From a checkpoint of a small transformer trained on Wikipedia.
Architecture: biases, tied embeddings.
Each number is 500 + 40 x the weight over its row's rms, rounded and kept within 0 to 999. Layers, rows and columns count from 0. Numbers have three digits each. The size before them is the row's rms in percent of the matrix's.

# layer 4 attention output (transposed), 192x224, rms 0.184, rows 48-105, columns 112-167
094:510426514411483522524526484497536510548464506570471451513517508556512495596461477481538486470445478483504520471491447489459543512554565495519519489541479491451408461473
090:500483487518567515508536555469554504478450476406513560469528539464540531460451539526526451463495484532492537517564518432494480404465532527453519586456538499476488434446
092:476538497543512424455560504481487471488468471461460478508488421488593459443529534446522548490550562458507568522504586463547507462519452486517524505509496544515523483476
093:540485409516416578541479425518538534437517495467558474560481548510540529538485519557526470500472520448443489513479529453491466529574468465508441494520515513497482516510
097:492451472515554538490502504449512429481484466479439409452512515447458437498507507565533503407497492510468490517402487467509531561455406531489540506475494505492583449466
094:477522457480502461516552500466454552574495504454565469461462491459530451503516495550538535573566466563517450486527555485474498507482576540422425431478435551579530465570
093:582576510519513539420462551518527587513495490442521513455477547437521513465430487478537463400504455555537558477469507505503532537506508472459512490492521491408463467448
098:519559504513463434520490461486486443504459450548503499468526485542551490419477536459514511528504490458481448546533466556530544545450468441485444543541520418489474429489
090:479548428460558455449549490491504508554512517475502477551531473605550502501468444527541439488533495533494512442481461461537522471504474504551475522536547480474553551629
093:482466482482441470544484519473488441537490585553512454521446492508449479469535411485559485512506503411579523496509453474487474519511521503465506446524483495427529503483
097:469449493507572500478537568495505538450481501541524528504485438588454519449550462578479571468535558487385564476440559454491489464544442489540507437551479504450501466488
096:467461499434516581496521439497537556553476538462512491464504430537544498535569487509438504487501616483529484382473437547509471520556522476575419534534514538474502489474
095:420458512505538496504518483529500581485501513511456506521436452486476524524571448434533560529462512480505500438592557508450515511566465541496542579463504425546532476495
091:479526477454534496483537448497507466483483470474457454519432532483483468488490500476562499498506531479452478448560417482534507513433506429550574476488444449504479549468
095:449485507506431452525476437445460458461540475435476438493419522479512528486616535571532461504504496534558522518495435457481514555443477583458473516485517524474557471424
095:521532385488524469515505512583498463504562483553549518507444487447509546493494464549498519491432466571474518463501516495565524520438550446508457479511480499553465523523
100:475459454512499468501464516593495548524492448453487498453481446497521505453475477384442500494505410525518505542513465498487447562404500497473568429564505487547512516514
102:490505560528427527567576479411513528512541428489530522474463472521473522544546420570551444465493471514477459450494523491494478548497459553540551484473521486509452510467
103:427478492437461540523427500462515488477517554608521564496452476571471458561453542430495564507550497519399453412557493497508471491520553449488506502477519511522511536483
105:480533455469456490441527443487558443546511487514462531508489496465591492527456511489541487495412555491554479517482409464582522488500414488499547530556464498482428540496
098:523523534449547476519514499534427487505534516534507456548500458556541456506489475511444445466495550537447556474518556517545514546528545485554538495477511555504621581448
103:509548459493506540558513483522462546446484494463555479499474508538545524575518522478537517501514513506513515511470512413579510520455492515522559446429555512465489518479
104:551492483484554467476496509498445495584491516549444404544455423465491478494523488534488577546565459513417447495465485550560465472536528489568498449536440469479512492499
102:466448618515474534462540551470469500547463542515519497583482473482506503515457442528540484421479480486516432459516540489512443455488549466473476379510502525542512479525
106:459564501521517542476505439505493475416512437403534485542515457476483523513469447469481495524488458457488508520522537533551491500552446443461536517481437490481501415563
109:448537533409542517582495416536532489485489495510413506531581535501449512472504505419533448463544474503511505513556465531495499568565536446491548475456523476523521427526
101:452518474505589509527504527527459436533434446489524534483443549474531544564488520557537492520483439475532524520523449474525477446587556512517529499490527505495432567491
098:492431538514549573484520499517515443495531472507444439487455488481558513420524495507494569546526491425502463505448586529444523484471555470471530532475440498503470449439
104:472463491428464505493557565490436522527532464513558565487480526541490504448485497515541504503477472498487523466524450452479477605536465451505575451513538516489398451533
098:519527543529580482518448427469542507538513466493518481479564517493506464502417552415491522487451485555487506554506500444541472487464494560535437435490562530507502559533
104:510506481515543544593498424507488516411456487499561511538473527488507464435595492470550434541531508503493432475487437495525554538472470477497515516522496469550503500573
107:501489550471456428504502441562489539494453459521494510444532534535490498453548580493548472425512534494462479549484544441546478458494572468465489481499476437497508511413
109:476519508505585511524493510512471479530514550488490462513460453480496535461541507518525492559516449575552488497508508540508479542482647535520525544505541581551465507514
101:532498608508551554560494520482539454493453540517542502458501514526532532553461455527557508514549490519490499433471510483490571525517579501532471510436523527558579500459
102:515477476509500562447485490454481439469560521550418520540484489516437470547435544533443508448468545530576523470495521510483483443505470546500484405537434464516548488569
103:472493536544485491529483548524543494456510510533470506525524529500579534459461467524442505522488451492480523481469512428484534497525415463463488503541476453553476534460
110:536441472521499444468472502476439491523545488480494497513513498497579498522540535490491520523489524447482497460501443491487503446429526528476476589498455506472472460530
112:546456567562541459520553560518548460491532534456489547575548520482531515489513501516512502519531568503473556515426500554541492507468524524499440486554544493490497542458
108:481445564474439516472493503487534575476484475531495536539503504456453549435582601556526523517498616469526545498427499534548497487585409515514447533457450410462506547525
093:494578499467484487484569559552507515522443490482542498454475531497486553464430523538538533496547513453528505517463602474467436514463460529515569462553492445522495476479
103:498498508533513419479485484524500462504465438546523472534432483479533495541508494485505433535468564454431457525573469496546466517503455409491512489412506431528549574442
107:532501456491511457528485529401515454515588519548512456522529443557535447559522533518478486474449485514487593490561483513530413424470489513556494496529494481551450441539
098:475478556529549533425588545446453551475555494421441468459477500498485499490527545542533525533478500502470417475548457514467550507520523515480564478504483460584496540434
102:581523617467462542523526430479513545453521480493523532557527415540477450436599437490538461464475567539572462534457462497495583528544514514482472448488508500476515489521
105:413481533515460461463473483477574468518490559485592518504521484466439485489478527530486488480425427531531547516470508509510484529457530523486464473492564487547461449566
097:482525489460419528524469472586472529488507498531517525460560472502538517528506454476504538515503461506494527483544540528453521552505525463467633533409508569526554517552
110:521497485507532460519453526511485479564502440488430472456521486546487465537438479466481483484495515491518504497525447556551487521446571513576529519576508497545513525459
100:490467407445491549521535463513524510515566625482499462461474462483474419427536540545551524431502476525542532551539445453463525474497508505512513511536472560549529534445
103:516447515498457425540533529545473458470517485514441537507430547415489512476561505472491513501537524474497502498413471445412457470576459478477516517512476561484472527487
105:505517498474480496563511487484446559502552497521510563516459454432431477542459510515551551502523515405504491543473525487509500553475479441424520474556487519527489474491
104:566488576459501502508529466509446497543530424559542512502495488435578603464486498446596447505495494502595533518480506503477474549543476491496465489447462571471530443530
098:407544593463526495479493503457489485481441558500492546504517497532414427521542602531486493511531530542527490521517437477506450477538490492477509475515541494528525439555
106:504485538392474478482532478475479557547504505559512482491482566570478554502535505521501442552460477550518544484641459485404577455495494519497511473519554519507446463478
099:530519493394413493489525485535508539559536563527524422442545523552475497560516503518466465510475482446414494562505502464471583488500471526522436520525469495555565539537
103:436461540494532490543510408505490407487550545540549447553513492472523541516533501487498520578573538463417453565541512467521478524449576519545499461460553500548464437515
107:448528541470472445486583466517499470570517561543536542425487482398475523472493463480473551546536610422479495564512428498581613497458471429535586497467498495487511513518
102:456525476402417482417447546496528543512491508454476501522515554532535487454544570542474510482569471592546460538567505543523518540477493527516452506552521439552520518496
102:441443526449509544477518420512504602475470544469471533492511544521479469488591487490540444450489492555486509408527599545447506562546490469583408499514516574428537469399
# layer 4 attention value, 192x224, rms 0.205, rows 49-106, columns 112-167
076:501532440480487516473495508526462443537470478578577444539535474529539434553531516478415565480481481461575478576511548496553472504527520454512525545485531435478516548554
086:524463516531518448545482516580534549504547527496460466451487414470481612540544483479459543485529494464482464479524497554474452563460544428522490493467549529531504494507
085:510512526499504540494475527513495477558479573479491522458510524514465509498533535499530502456488562503520495438522503474516557493519512499552491546476478469536512442517
092:492511490494565474540491513529515463485530532524453556518478512568450468541565387513538493496452496482490487467569465509462536439478510464535481452457530487520483531509
082:562553470535524476488488490514518515517555540557497535478487553494501503545477550527514463534511559517577560439463509491617513432453457494579502447490569460378490516558
087:547462469437496546425540542425445469497524509544500507572475450578459522452524547485460538563419499525571498539512514574493530518545522495478473540471479533466560520512
088:507502448491507491477510499505481505521525560489574570493469549399485502535546513534528484412518501469518542522470502511515490445435539592476537480492488551564546551445
081:514453502495500538530495500443510523508472439455425476487479535507542463487437548533493514516514582532460434557526552508525503483506490525480583547462425455462499490479
094:547525444481494437542545487582506535494514415384549465547540544520434477477485441455446506536474507468466529575474440498445456528495493528488513598513483544495498498487
085:475499563538461530568449513565528492475462469521519534576447506495489497482471531546553506460524498543538497512478478480454618618439404487513512514463505524461517427515
089:508489515532441469543530536470532478524477437534359518507485520458476511445458481462480671479560437486475458564460550429508540461531524515438499490469481486525467516558
089:517451575439462491499472528546569506543480469491473473491481488492506543483428526516535457502478442479439533563448492469526488498502524496485471423602495556449446548459
079:519498451455466467549476485520469568485469482427519455559510566591507538554504498517495496535535540541501511615504474584603468492485497500489407472495489487520513468534
083:533420546491461510556521539546529463472454504507495587446501438502556436483445423498584525527538464449491555480549579520567356475534487455548472482570519497577464463549
088:523509532451442505492468516451491481484458502461491563534573504571544507502587533530588544514579531534481447539479471525474372475527454496482493498530443494462536440419
100:501537533547498497497526503442498514432512456483495520498518565448475460472496469568596495510506601499541546482478542532482523477573467524544479612450484428531477489502
099:527496476588540494496432532521506477447500551549465561528490570455515489488456605455501520504539504541499477556467492486491496476444520447488522501504508558536493545451
108:501552472566501464422539473526515490457538518417483411477484483463559515472509453519617455478455482517547498546461491506544503512471443514538513504507495477462527496532
111:536478512518507453547489502462466528418534504482523488468553527563493528470492518484471439475497527503433426444552562581456487542523555591467490486485507519512563514528
110:501468492543474489467434464439538465521486492510432453472504497461447503501479486536519637546507469488513456517534528461477503476506445546464542475554408494526427449540
107:516468498543452466497482523385503470569493511507496497534515491513508477430491520553472432500436495517476494560531542574499505468500473523501473547568443497530486451484
113:467541475460471533520550467526486559437530510467541572519532528496465533495486485481494503516476583516599584508515506545444489572522497466407548527488503514551476452462
108:491553383570472578540462424562497452496520468477438572447578513533460459473571454452457547530494494555485514505505424498459517582460444546482496560511521480447547527446
103:492442548484505539490521607595504483525499539597438493437473572476488494512564529557484484549580526532458431467495422516429494479454528550561484493504482518477503599422
115:506461505589486486350533535495491490522529538516585482446427508463561446469430460552438486547487484465490486499445555474534509514445489528482503558569510485492435536477
105:546439542440399597502423477500464502480510541497523511431532467576550435519546493466542498436570568483468458417445532471513606384447507502508464494506466535418513405466
102:437519514523517469468456485492502504439467546504540567488580529550406419519533499466503477460468526478523537525507467475536509497508464547489504408438587496556500499502
110:583488503535541495539446466478581514510501501449474455527532497454502389537531496501554491503554496493472428543475476535520541409444537490546499570476507507477582517451
105:497487479513488503436578499537466488432469429482530486451455467547537502444517489548488473516545605519487505505508521510446513506517471473462494592514427474518493487491
113:519453507418475528438409488496530529527513587487496425486468532500529516494426459528518502439468446506514497482486510477529492495504461424549510452551518494538546569445
111:507485464601470585449491561488565484521538544476501564579483535447522524563484431470452503569555386513518593452583484480513470531502473436513513520463501518452436450567
109:630465505468466536504461452495471530444527455526502579525512543490473452495460508495454476494523614458491540516438481490477480520534444450422460476522405429476545538576
097:478600437514437444463530451488451516517471480451487581451582544535534500486489541527470444515471458538522528548517518486505493461430500554505568524577470418495474467559
104:425529535515463500524549472533496551513412478457454430468478449452557515530553475506495473496611477530474441511538540501499474532501568479502445566480542466450458570415
106:586543495506493492559486449538432466500460440478543461492481523457500539429481552504558462479482496541470478532512523536511461420503532518500485487515510481416493537529
120:512529465489472563542559491510579530442454499507507571514549492494463482474455425510510518504477559563450541556461484478536495464569480421526447395547523482511563512483
126:509499476426518583537513423469437524446567427521580513556450519552468512501397531510552521436515424500550518491555479437420510527509530528539524531505471450557498520514
114:466550461503505499574525539499533420551545565435549410454533503517555465535502429431476534495508414501481560510555463518526445458443524454484548499521538540515487452548
100:519460437515507498553439525481454500488540543523521541518608474501484473550560499464449482537534528515508516529521496562504479471606473514532448580400457498463481486498
108:515434510541483495491504497426469522472536518481557516492532537541515475434455559510500581441533423511548514465516558459441451466536519408517496513562460568502487475556
114:497488472520476568505490520605504546524420427420482591518501492428486495446475458495462484570534608542526470551480512542476514503482433540475546473524459542480476492439
108:558538550516401472546472494496504410460484527547513544520568502492446562553448494444470510515518490522517576500457530525581464433476535471431444510460526512409491453591
105:450440408514480487457521510540451506479515502513479436484465638473529522542418487501478490528471443507481503538477554549463437525472500465549438465470499479519457546517
114:557535525557512531560504527538504502508551409529423484503435474493563560487492520546478476518529569502476492490458531522477487543478481486473503518463474468464527505502
110:463499467530503437475585555457548419513527512454503544540472466527492496560530487514500434511476539514458511526491485512454501467504500552516411460510509474501495467464
114:522505525505534513562493482502548510427493524497546484507442510463506504465584510462520537518491476441529462527493526473478576561467424422445473521472490467487455451578
103:480546550503466492521476548417472479478525450499513511501468519489572517513433497444429465539478494495496520454505547491531457494515480513525468506495527484471503487552
112:461528508493430554499528462496553458561480532478558469494520432508457473522466525505480458460473476549474454467557528508475503566439534495504457493437517549592464480530
116:483468491574522520428562497443480475499531452446482423514482543567556484454555469526506526479497494555478458499528534483475482499503475511567492506467504447483524533528
109:480451444550562446491483460562540453472401516507507482425512531475463474553468502560428519529461474526425467439525478461515535491485490520545495555531530502545485537519
109:589502481465485530556544506489449536526539510450520541529490511468589516490508522471461436517451448448485529406456532523469490535417461528551506541462470508493432505477
114:496478475644479500502457492509517404443541475442487499600457456390504469449436488483536543469496482484415474523430535522505454484482520530470493485476420490513468501537
108:533487527529587510494523503469445479458476462437493558540480455519550456490485508477541455474463479527538494433493462505618460581562535499470506495449511479446474494467
112:501510501567496564509503511494518562502507479459514478504542467531453499455503551487471496436461495432505514485440470498444449464566506532514495510526512523527537515501
115:560481447478499507507468524491490570477482478523428487569515501556539466552478549432434455453495469578504460427525507488464461537495483496484479501509533474547508516541
107:484478491533577536522533500560445446519528480462485476503456416466508556556456478431471540473497544465514593477496470570537484441526508471495555520490484522486499465516
107:506568479529479532437482525492469441515538472440509533516471482413515506552463484528504517541569417509468471591463444470572490447502465512457532528489470504581429506598
103:565475499481470522480456547581522490546549508506488502450515539512513501482529527517501530487434542481597460534540515435504506486519477540486573531543497535477483536531
# layer 4 attention query, 192x224, rms 0.264, rows 64-127, columns 112-167
078:493524497482470485531495476586540524547467542482493500504496563521471465532550504513546633536548458519575601500486514520487463544514509491493441519537495553419439544524
094:523565457498428469512565500489464514540518469465476478504500465592462510467520507467514531489504558489513471524472612496530500459528511514524555538510503504487502474520
078:507443493595517467521463444471517516429490559528515525503495443545480519445498458436544512496501464479535477547444498428529555423515476487498493483513529441521496480502
082:469553503506495495500506472459427508495566487517522537457494540510500540532456495458563483492539631463455484433497504533466512473454433541531503540446540400511561462432
084:571472578538480520527495468425491566403499508575468568529512536525475520492517494469494505457478546502517510511510576543483495525534528412536475499540528461488489508437
081:469478493466476492468483410531475519550530454511536481529429381495435530445475494485543519515484565529457501517535459520477577501534550485504508524475541519469518457490
084:502542462506503494460523508461478537457433468464475541508478448528532504479438495562462524506488489443491497465492604514508539515467509514483496449424433526549486463474
087:459570513587413465431523495457468502451513458452429534575478483473473520563507493427552517469517554462537477570490491457480466480481453541517540458535464465571513493482
098:554477528464450513483496528480508565430490538447608551475504487526531556432545514443476422429500492513532550548465548558478575503447510484536480495467609526445541543462
078:464539505472494419448472502417534495510498466534476571519469536469502517486422552521518532516470544483494467436502478479534468532482481582489491455494497456560603541462
085:552467401500544448485492543444457459520571536599447511571519489501544518475534517531488528516528474475475543501551463523462492506474525507443507519505482508501504539569
080:508453544481522520464503418570526522516452536558456531488509498529430421528498541554517570522487581497459448473499497520522506475562518535437490539514552476515464505567
087:498499508509445497465505455426529514494545543538509577478519482502573395476475377520484475430486517551503535516524495543546520524516493500556481522502573543468511457497
092:558544445526519460479445508509516522530492606507480471472520518466501553502558518495450499458501456424510472471568458490542513543557464482463532426455504495493500450504
090:573486454463465511544428444508501510547505486572506519450569514534460552560390536485457492484558545502445502526561543515498462509518558517478530492529573490493520463487
082:525523526569479492534513429480515496406547438472465468469491449588470524540456476445530494507474460529441584545546520546551533506482530480427522613557504499508548417577
088:516495473480435556498564558534507498510515482504516514521477553464484495460647467485512466462513525525573497559455576532460448519474520492505535502538450430467451496462
085:501496490473508577452552470473536504569472549500491475516524523498446554499430538555498520518473482515443405458449505558460575477472462504487446486456479463470599441482
091:545586419513465444429539446533490543523539452491515454506512557522527434541480487524519507506498470506469482484485509537498516531433552524508426478551545442534515460490
098:444481474430537587588522485476524504534473546538489529459527457516504444481560483469541502501449458443430513538470501414526471577522492490501506510572457471498488503520
084:462514525521495550476500535501491519498517460513498489457532485466407483552443565583533533452560531529478500433526513485492429455471533475515476495494429450530512462460
091:436520483483487462513501473535500477472507495481473453592571460546456473468560519430512463507507451523513461529515457502518533497485553463469514531487442464539518495437
095:522501557554465514389548535506549531508484520480524489479501472507612496537462505514441400433446454475489438478472488528423552582519577478568518486484496497518544489509
076:538488506431439461612407510518499488454496473566470563494515496560484468521597527449446475451497489528459528579600470489564472452470443478575455473586575493525535468515
079:517583504470486571520437463548519462406518560518520571486563526583430466438503480475559544457421529548597582468524487465531479484523526441495531515492470542488461456475
088:533479550495536500474442423451566483426496545534503480498504504485520509458514550479472544531452502506459519504516459446515491511556561422540517511509564522562515511458
086:471514542536565463499492508499490493468522482560512488430502479479500460480471448557458409504589447519493418419501508563499543617508463524533535475454558396524531505422
084:537512544492496547482514497472542476506499468451531508555490472410521504468477483476513491542442517500508475423454484462425421479497438461482516468444437499492500518522
083:477515518520516523525596544549494555511479522457522512488518503514521486577494499546558506519498507525473533509466519558426509468550585447471491516535462554513504472516
079:484457473533456562522419489529501533412463541513531519570503508435503519551473465462466534558556456441445482483513522551558518546502490460511519498426543485563476516442
091:466494532431455513553580486422466471506481542480532533513454551483501478469519473544534531514444517523514527465444526498520500500453494552438476467450561501438464558512
086:463536468482496471499522556483499440483583488491542453482479505501481451464546555484507515507500543521482456491543495482468474514554619541512540605470494501523519463511
073:486431494535600458532546431501506438476491475564457530485509545457564463503483496516459478529423518475490453438512430453417501455549521515536546472524483424508539608485
091:457512445525505485480483539527506427564494498500527542530502479440489468409499515547466498485475447492567594455523532446506548461478507508468593459421520570459423556512
078:524496527530459469414500522536487552536544485475427528498536518555489538474524594469475466510534452471483490440401528532518502456441466458459488570599469521502447495494
089:442478493493489525381537496517482497576455510533507499456526490502555488479503534473525465446449503547517526539472477511503571559512529464533528442443505457480477471496
082:511533478468576459463465451500516487468537548459570512517497430562525499555466477559520522572494546495542553513495468489570551529540409423464476459514489473522523546537
075:392535544415583501501529438550496480479485461569456524585499501500446499504534540467485529495533436462508479524529471479557497531468542554447448466533439520515515538487
077:467479507519555484498522558550498500468504513557514541534492520557459513559468541501447529519491508510526468489500516559476543461521514451538531537521525481493477586467
081:457551496487587490444491535505522541563470485522502517538562588469452535486549512530556498532531491467508489506511539574531452467529551509449538491519471499514524498583
081:467507468479468558428457519514454509586502530490485455496504454512502443532477480498464513551564489571470425515507527497487457480555482465615455507605520460442486517420
093:526440449543454497579483493512486581499523510420481472538545539553493472454513511510430506516419572537524483515479552482389551500593477529466519500525445503475493515537
080:448494489511526409497475533549419543547442588467481519463482490526513516434462520475502501455405457555472509568499512447478488526527581474505489454568567466479496514499
090:434504489544534510490480493527439477501532546483497451540575494517492518550528479445529505554448465552546496475533419555501470417503496495585459544470503512499495532476
091:545506486461477496505553483458497513542487473558505498535524549556416470475543538528559496513516540523496506514548478481471504545448481479483437571518471502494466556548
089:540509530470501469556544426580497460463475462530550499468489467521509472541440466509523481530527490512498456478468531501395484518542563437472477487448490528477508427537
086:486422488509458484480518526494503508494493515519480488521515520550503546491571439538448519496462515474485448513506431494493514533468458577546475501525528540453497538528
083:505502511473445530511525509473466429509552497587450495461531536512463482521504549500558516491518529403430487462506614548457474520424505540428569445448548523474473464467
091:534464509483529440427500513489532489530574505513522528459483572458452509484443488470562545511459430501460525540475487523558480440520505580484437428546492439541504450489
080:493498509490526450466565539551518479535436434574527494437443528498487511502407488497531484476448544585501484418496462490444559507438519482525522542532508542588468448523
089:535468482425505492543490469554506571501515485527553521473514499564518496545513536497504572526494423468541462543557516433466402513541467545453492481568445506435437549509
085:479533483492486508511467484501557495540442520577436468493468500520517556590510502470574568467537493556518514467498462535450452524463418504502474610508529481571517562530
082:557525487533516534479482474483422498494431475472537467532497383462530473533484521442455525576468484469569562508487494524535534506448505515486489493484487453585610459405
086:518476452495523521551459509513440509501505508539513591479467483523502467469446475499480569526470482497480545521380529419512495497561458476442560575477473580469557525532
089:475440511526522498471398395597526487433564536454472474446563544517507463503543478440487512449478479565551504486456425451523507572536497509478505485574459504479544541509
081:564499488486474507492429517493515533602520505517513502493478456497505525441401523458528541433525556504430452517515499527502523505505470511507463568548535479510564502493
085:438450575588503492504526465528447474534442549418538504538521495462534576501544496506510505473469488524516469443552447506497466544482535557508481478513485464442450470422
087:405523500517548529512484458483436490473488472478491569523466499527485503423521498462509480495435483467553559508487490559485525546480522508544508497526521529555503528576
083:543556488468515550500445473571556459507502528513512460504559495433453458448499490552551450550451435521487401515492531463483497479511506512516474477409457583534551523485
079:409488491522504503459451472586470505497484482443543536494538522508456514520537496484456452534514511423507484503453518536565462518475503464469578526442504547449563509512
085:483472521466550472470446480493445506464523458484517543515510535483432559539553485497477467564536517418526513467518495466488479527502552543512484530515522507555462554516
089:633468570499504493570564508495449489522480565432473586467529511548522528389511526495565491481508538539517562444502511480453487543470503508522520501539508522530499501503
093:535476456508512525511484548564510475476484442524487436477466518507556550560552477516450524460486508452532602473538543549458443434539450457534551506435525503447518516512
079:479469525495486520518494508506540531478457555467451486523444449485519469546484473424512480497454506549516525503523584425448431462459503536581458525458440455514499441572
# layer 4 attention key, 192x224, rms 0.241, rows 64-127, columns 112-167
082:448465542447505489485443514468489488536464478491453497571547513506419473447539492455507473483533462541520509430516522497471586485535541504538521539474557498550584460581
086:458510519492473471492430416565489544510566463466493478500520462533428545506495425477542480473572483498545468480545496462557459529441518484512516515512546513480480521484
080:535460505501480534487487476487519551436514507490499458547467461493476517459544506485491513474466501484532518512527475448507498418501452487576486496431468428533519496510
087:513497527529465543507562545520497523525572457470498474479463524510503463550510507522538560518493525488488442576527499415457594540541548468496465433434492460453507520493
087:515507542437503541437535510466510505517504469471427525523554492542442469489540569527499494513517497454448500527498516443417496522461561518484493516493515536464493440446
093:493445542485487471487424476514495483515512499550571527477462445493489502559494554487492492457501501408502452532455461536481469593564445481499456539438519458542525473438
084:551486509433516504575523462491528471477570451536541462547505496459469527558548516532542534499546454477393481419479574526508548517539476498421433513446452472453504507516
084:546526480481520482509552479439481484467514458484447467527484467442563519464458561495550542528513544484473488630533547486495453497586509557538484479475531518543555501467
095:517467533473488462468500502554547514528455531509506550574516465500545521545550493509519509472411481545532526446523515418546511478527478476501424518494555430424478465459
079:525525485506454578477467583539467462531492473508511517485494562494511486517489498506495524510525415451567499493426483556464526521409534487494468490495494493576438603551
087:500438470423490434448485474471540480516528492612486455490499571545524432435456515481446519505490492528459501440512489519498564484480473489508448591456464493409521514506
080:481576519442471505523491497498490490481412501545531554592525491507443451451493578592503523445527544527544517450535481501571482458503479538480479475453542484507520566533
090:603506492460475480516414514561552521486490458556483573532496490529591487519492444536485548503519515517500426525460453559518577470525511428521556563483578517431502474464
089:548487470475480577478454473510522465484369496538556503516521531516522443540600534461443526530540458518482547473526605502493490415480434463494542455556449504474465472506
097:520499432465443441477451408503509552537461530585512539502528538534416489583413512556509515473545502489482524481498571476453479503491515457566474519515457459511511546478
084:505573479456453536610536522505534511464599467450554499497521446501492519499494437480483521391428483585535481547475583536534478452514550530474495555577574522461498503485
087:464498545472495477512612547477520504505505515468508499522495519506531523451610400533535536463569533455506540504430535490418568458466485528455502506505588447486518476489
085:572512469511511577451494519486493493456504478447480433445564484488504535568560421592494485494460511446580439557516473518505506524596444470525439490440433492483464434482
095:564538427483456450485404533530486584512481433564433518542474525534559464506483495512454479494486495436516461592440560551516487465550515476495430539501477485549540536449
096:423492495508454549544425462500506519446609523482507488481505451485511498471475491431563510487462550517510511610459518434464483524465453495450504578534488560503542486451
087:481441463466440510542468591495445482455520472560513494433471499436490451500461574514507488439481473564486496533499462523468481549491526568577508536627544569524573547509
094:499506492423493539497501458442501491450493531509486536508484461514470500463488414453437526492495479517522519505534456501514571503502533502487455487497545495557525454445
089:568419480548483513498506471442548562425538499505522519481532496483502390524524469523510506469458507528464513430477473494369522514555540524500481468483557512452503481499
080:453492484485461538513413438507543498441525508459487579484494436548442486494522519452475501485431440562521515494532493540526431461484557500510512499486503512544509584449
083:552516477447458517479548443567490436448472473519466478508518465505484513484471504425541551464435471462562588533555391528509491519505517487447501517516501521495535422551
080:504503542500450477455481459508519463475489436528492545531563476513429462527418540609437439436453570515483507504486438498543448527556615539497514481451521473512442481577
088:519583464461576554528512496553569539477389452405487547443470458537560478442563568481433437434479464509478462456521519525524520517491493477462545484468480441492431478471
087:524496522518495541395500444543491447505437495516452475516486510466555522455500485428440515508539484560538495477512466495482509502504502486494523487478476533507511498459
087:479474527481499505482545518416534509580460480560474462507503545511502445578421471547462554518498538491448458472591518553402529422444557431522463537445466493511448426446
085:506486494576461438591499497503557458454497506451475565557522417574515485566503475474488494501412511472490450539509489515493486494427548425444530480464447482511500510458
086:496537500481577440459478529465505471580493465561551468478526540493501456420470558465500489555489522390534496468578562511523538541472492477529549505552465417515531509546
084:407476458592534486488464517489513514401540509515527440462456546503504537510532520524540489535478489487484523465510489523530498515473563471487476535442495496498454446463
070:532469521525497548406479487437495504554501487521507496484499571450454530544474430485414476523512487510476505479545530465476468487577538500496613505439539450459498513522
092:436496461466504495495416453494554544596540562456538520536533561529480506497469511490543490568502467456546438425502492499484459503434514498490532517490490504479451511502
082:499490595528534447480509455535506549515514524479494455553539493457438499498523491441476522494504541536538552509414532499487449523480512534438546526534520520457462496521
088:458503499445476474509439573558506527460456473463495485496557562543447472585502496467537542422526420513528476527526483502491527476564449456544489517517515493479533519505
085:472517491529516569480490486494497496546504507530596548452450480496556502589410471449529545520516537505430441426528514523478534550482496482432594448519523551483499526528
076:503468553493553466516482455562476454484518534507522539571521535548432515452505515480522567542549497482517446482488479559556511487454524410509499507462469495543523528535
079:535444527497502487488498484453479526478504528525470528486495468481462472565508530475524555484604573518488414523482439549527451545497493579461554446446470480499575573470
084:531506541482504466507482522556513591535482526419450562478543544482483507431481520482440534522537575494527502462457569518533522490483495517474557516524513520497558570440
086:513480480598459477495531520516480470467519537557506459555497466550489512518422510462434511507526483493493478489459490431429474491492505483535476501581388484428513547430
091:444562500486447479482498473515462485510472531531485422520550528518515495572504532551502433513497532478507489512502446456477514533588485506473523510537506512452516510533
086:567456537497510512515518511482516481533508526530581435555450509457426545535446418526451486489494493487515542533416464449457464412516474431522508476534533460458536491499
093:497585459570550543452533541516517510480505456455453411522506488534508471549493527467512498509572463523488464494474527469464475504568470549523461550465545596523538435545
088:485501514474461528462472513484492508492548482491511472475439526487518528549497478558487492479584429490478536503614537480499525439433568491487508556481447469448506537537
089:500476506417467528513527398527544494502564523474538439436472492553468443506526455445581452514451445494542437521517503517481431543541517459593448456460478542496494475448
090:490463481526501482482548523449511518564451542543459499475439424491502453532473482462528513516522524470483528510455442561525566509485518521544511491532469524400532454521
079:442533533475469459519586500529519552539519488585484553498548571535457489493469500416503439452558464404467553596432535476513516581451479483534460510475472524538490485442
089:497592536546566504603491570524537435457489500487462500474432471486521508511444443497452456435489522493558488458438511444482505474493524478518458468456551481559567480464
081:597527531491556549523499561394528506526549458548504437378395441514494450537447478523534490496482501516510522467439493394508457440516471473455531483382580492516477500515
087:470521482490491487510516520551507502556541514494444561541486464524500573534512481532493579503502492444536513444547558495447469424493499487549587555496492533508570516500
091:585541449498549496533443550471496558566469582479437537486452455508548512478446523516521556391527526488427475477493516504490573554492505597456495491496503503488541495519
087:543496474499583521562477467503570565518529580486488559491457479472528515500460496420551473542388498532468539482474538491504499507510497493515518527499424527510470467486
086:512524472479503551494465484545479470539478494473481554443456491454518516485429441564509487509490477482507519484444426521521536471503452564488496494437516460554560438541
086:491567491496541557535468481454509498461502534483467488431539550429446520481540550477425492436484475498501550505435482500503515546530512517481537447528488456466494535527
085:531505452539447509427445551490534541519512438453458494507453506497502544516457479487493552489479448505464530500464451511537553506486463499495433580549435478569575550536
089:477452518517550527569541482519487475481505553437489535501476519491417491487540509530487572575416517521498512502573464540430490549490518516509528503553497478470467544428
091:498467547545462507503483515479536459481542483440580530426499549476415548532530444459564545470531454532462514501474449499477436488509559523547481527518515515472466450521
088:474534549472525519517508475521531480497488455464481464553494554485483473426493515510532477523424513487531569472582485528509490512476467497499396463451469487588506485422
084:562435483527460480554469445497517477528479446523523497513524452550500536462479523464483412486491534486514443446540437491487512580474495487425502563552457501453458421519
078:537496558540492443453461491545522531585494557467530480537497481533548487480460579484474451473465488569485518471496507514452537456467514487487504497476440518466474463455
088:468462580471472442463490492549488489493518443499487478518501512499539514559474455485504516553514514533549507449447496502522446541558527499495506481549521452585532533587
090:533524424432526444509544480549521517396515483473500561550475481546557479496494518532431440466389453457498521472457504512418509489472465527506497401530468513458527486532
088:490460510511564578502525478509485588487435517429454398524538504507460488427431462521572474476453448551518506443523569529489529445522510547513445595480464534505477482549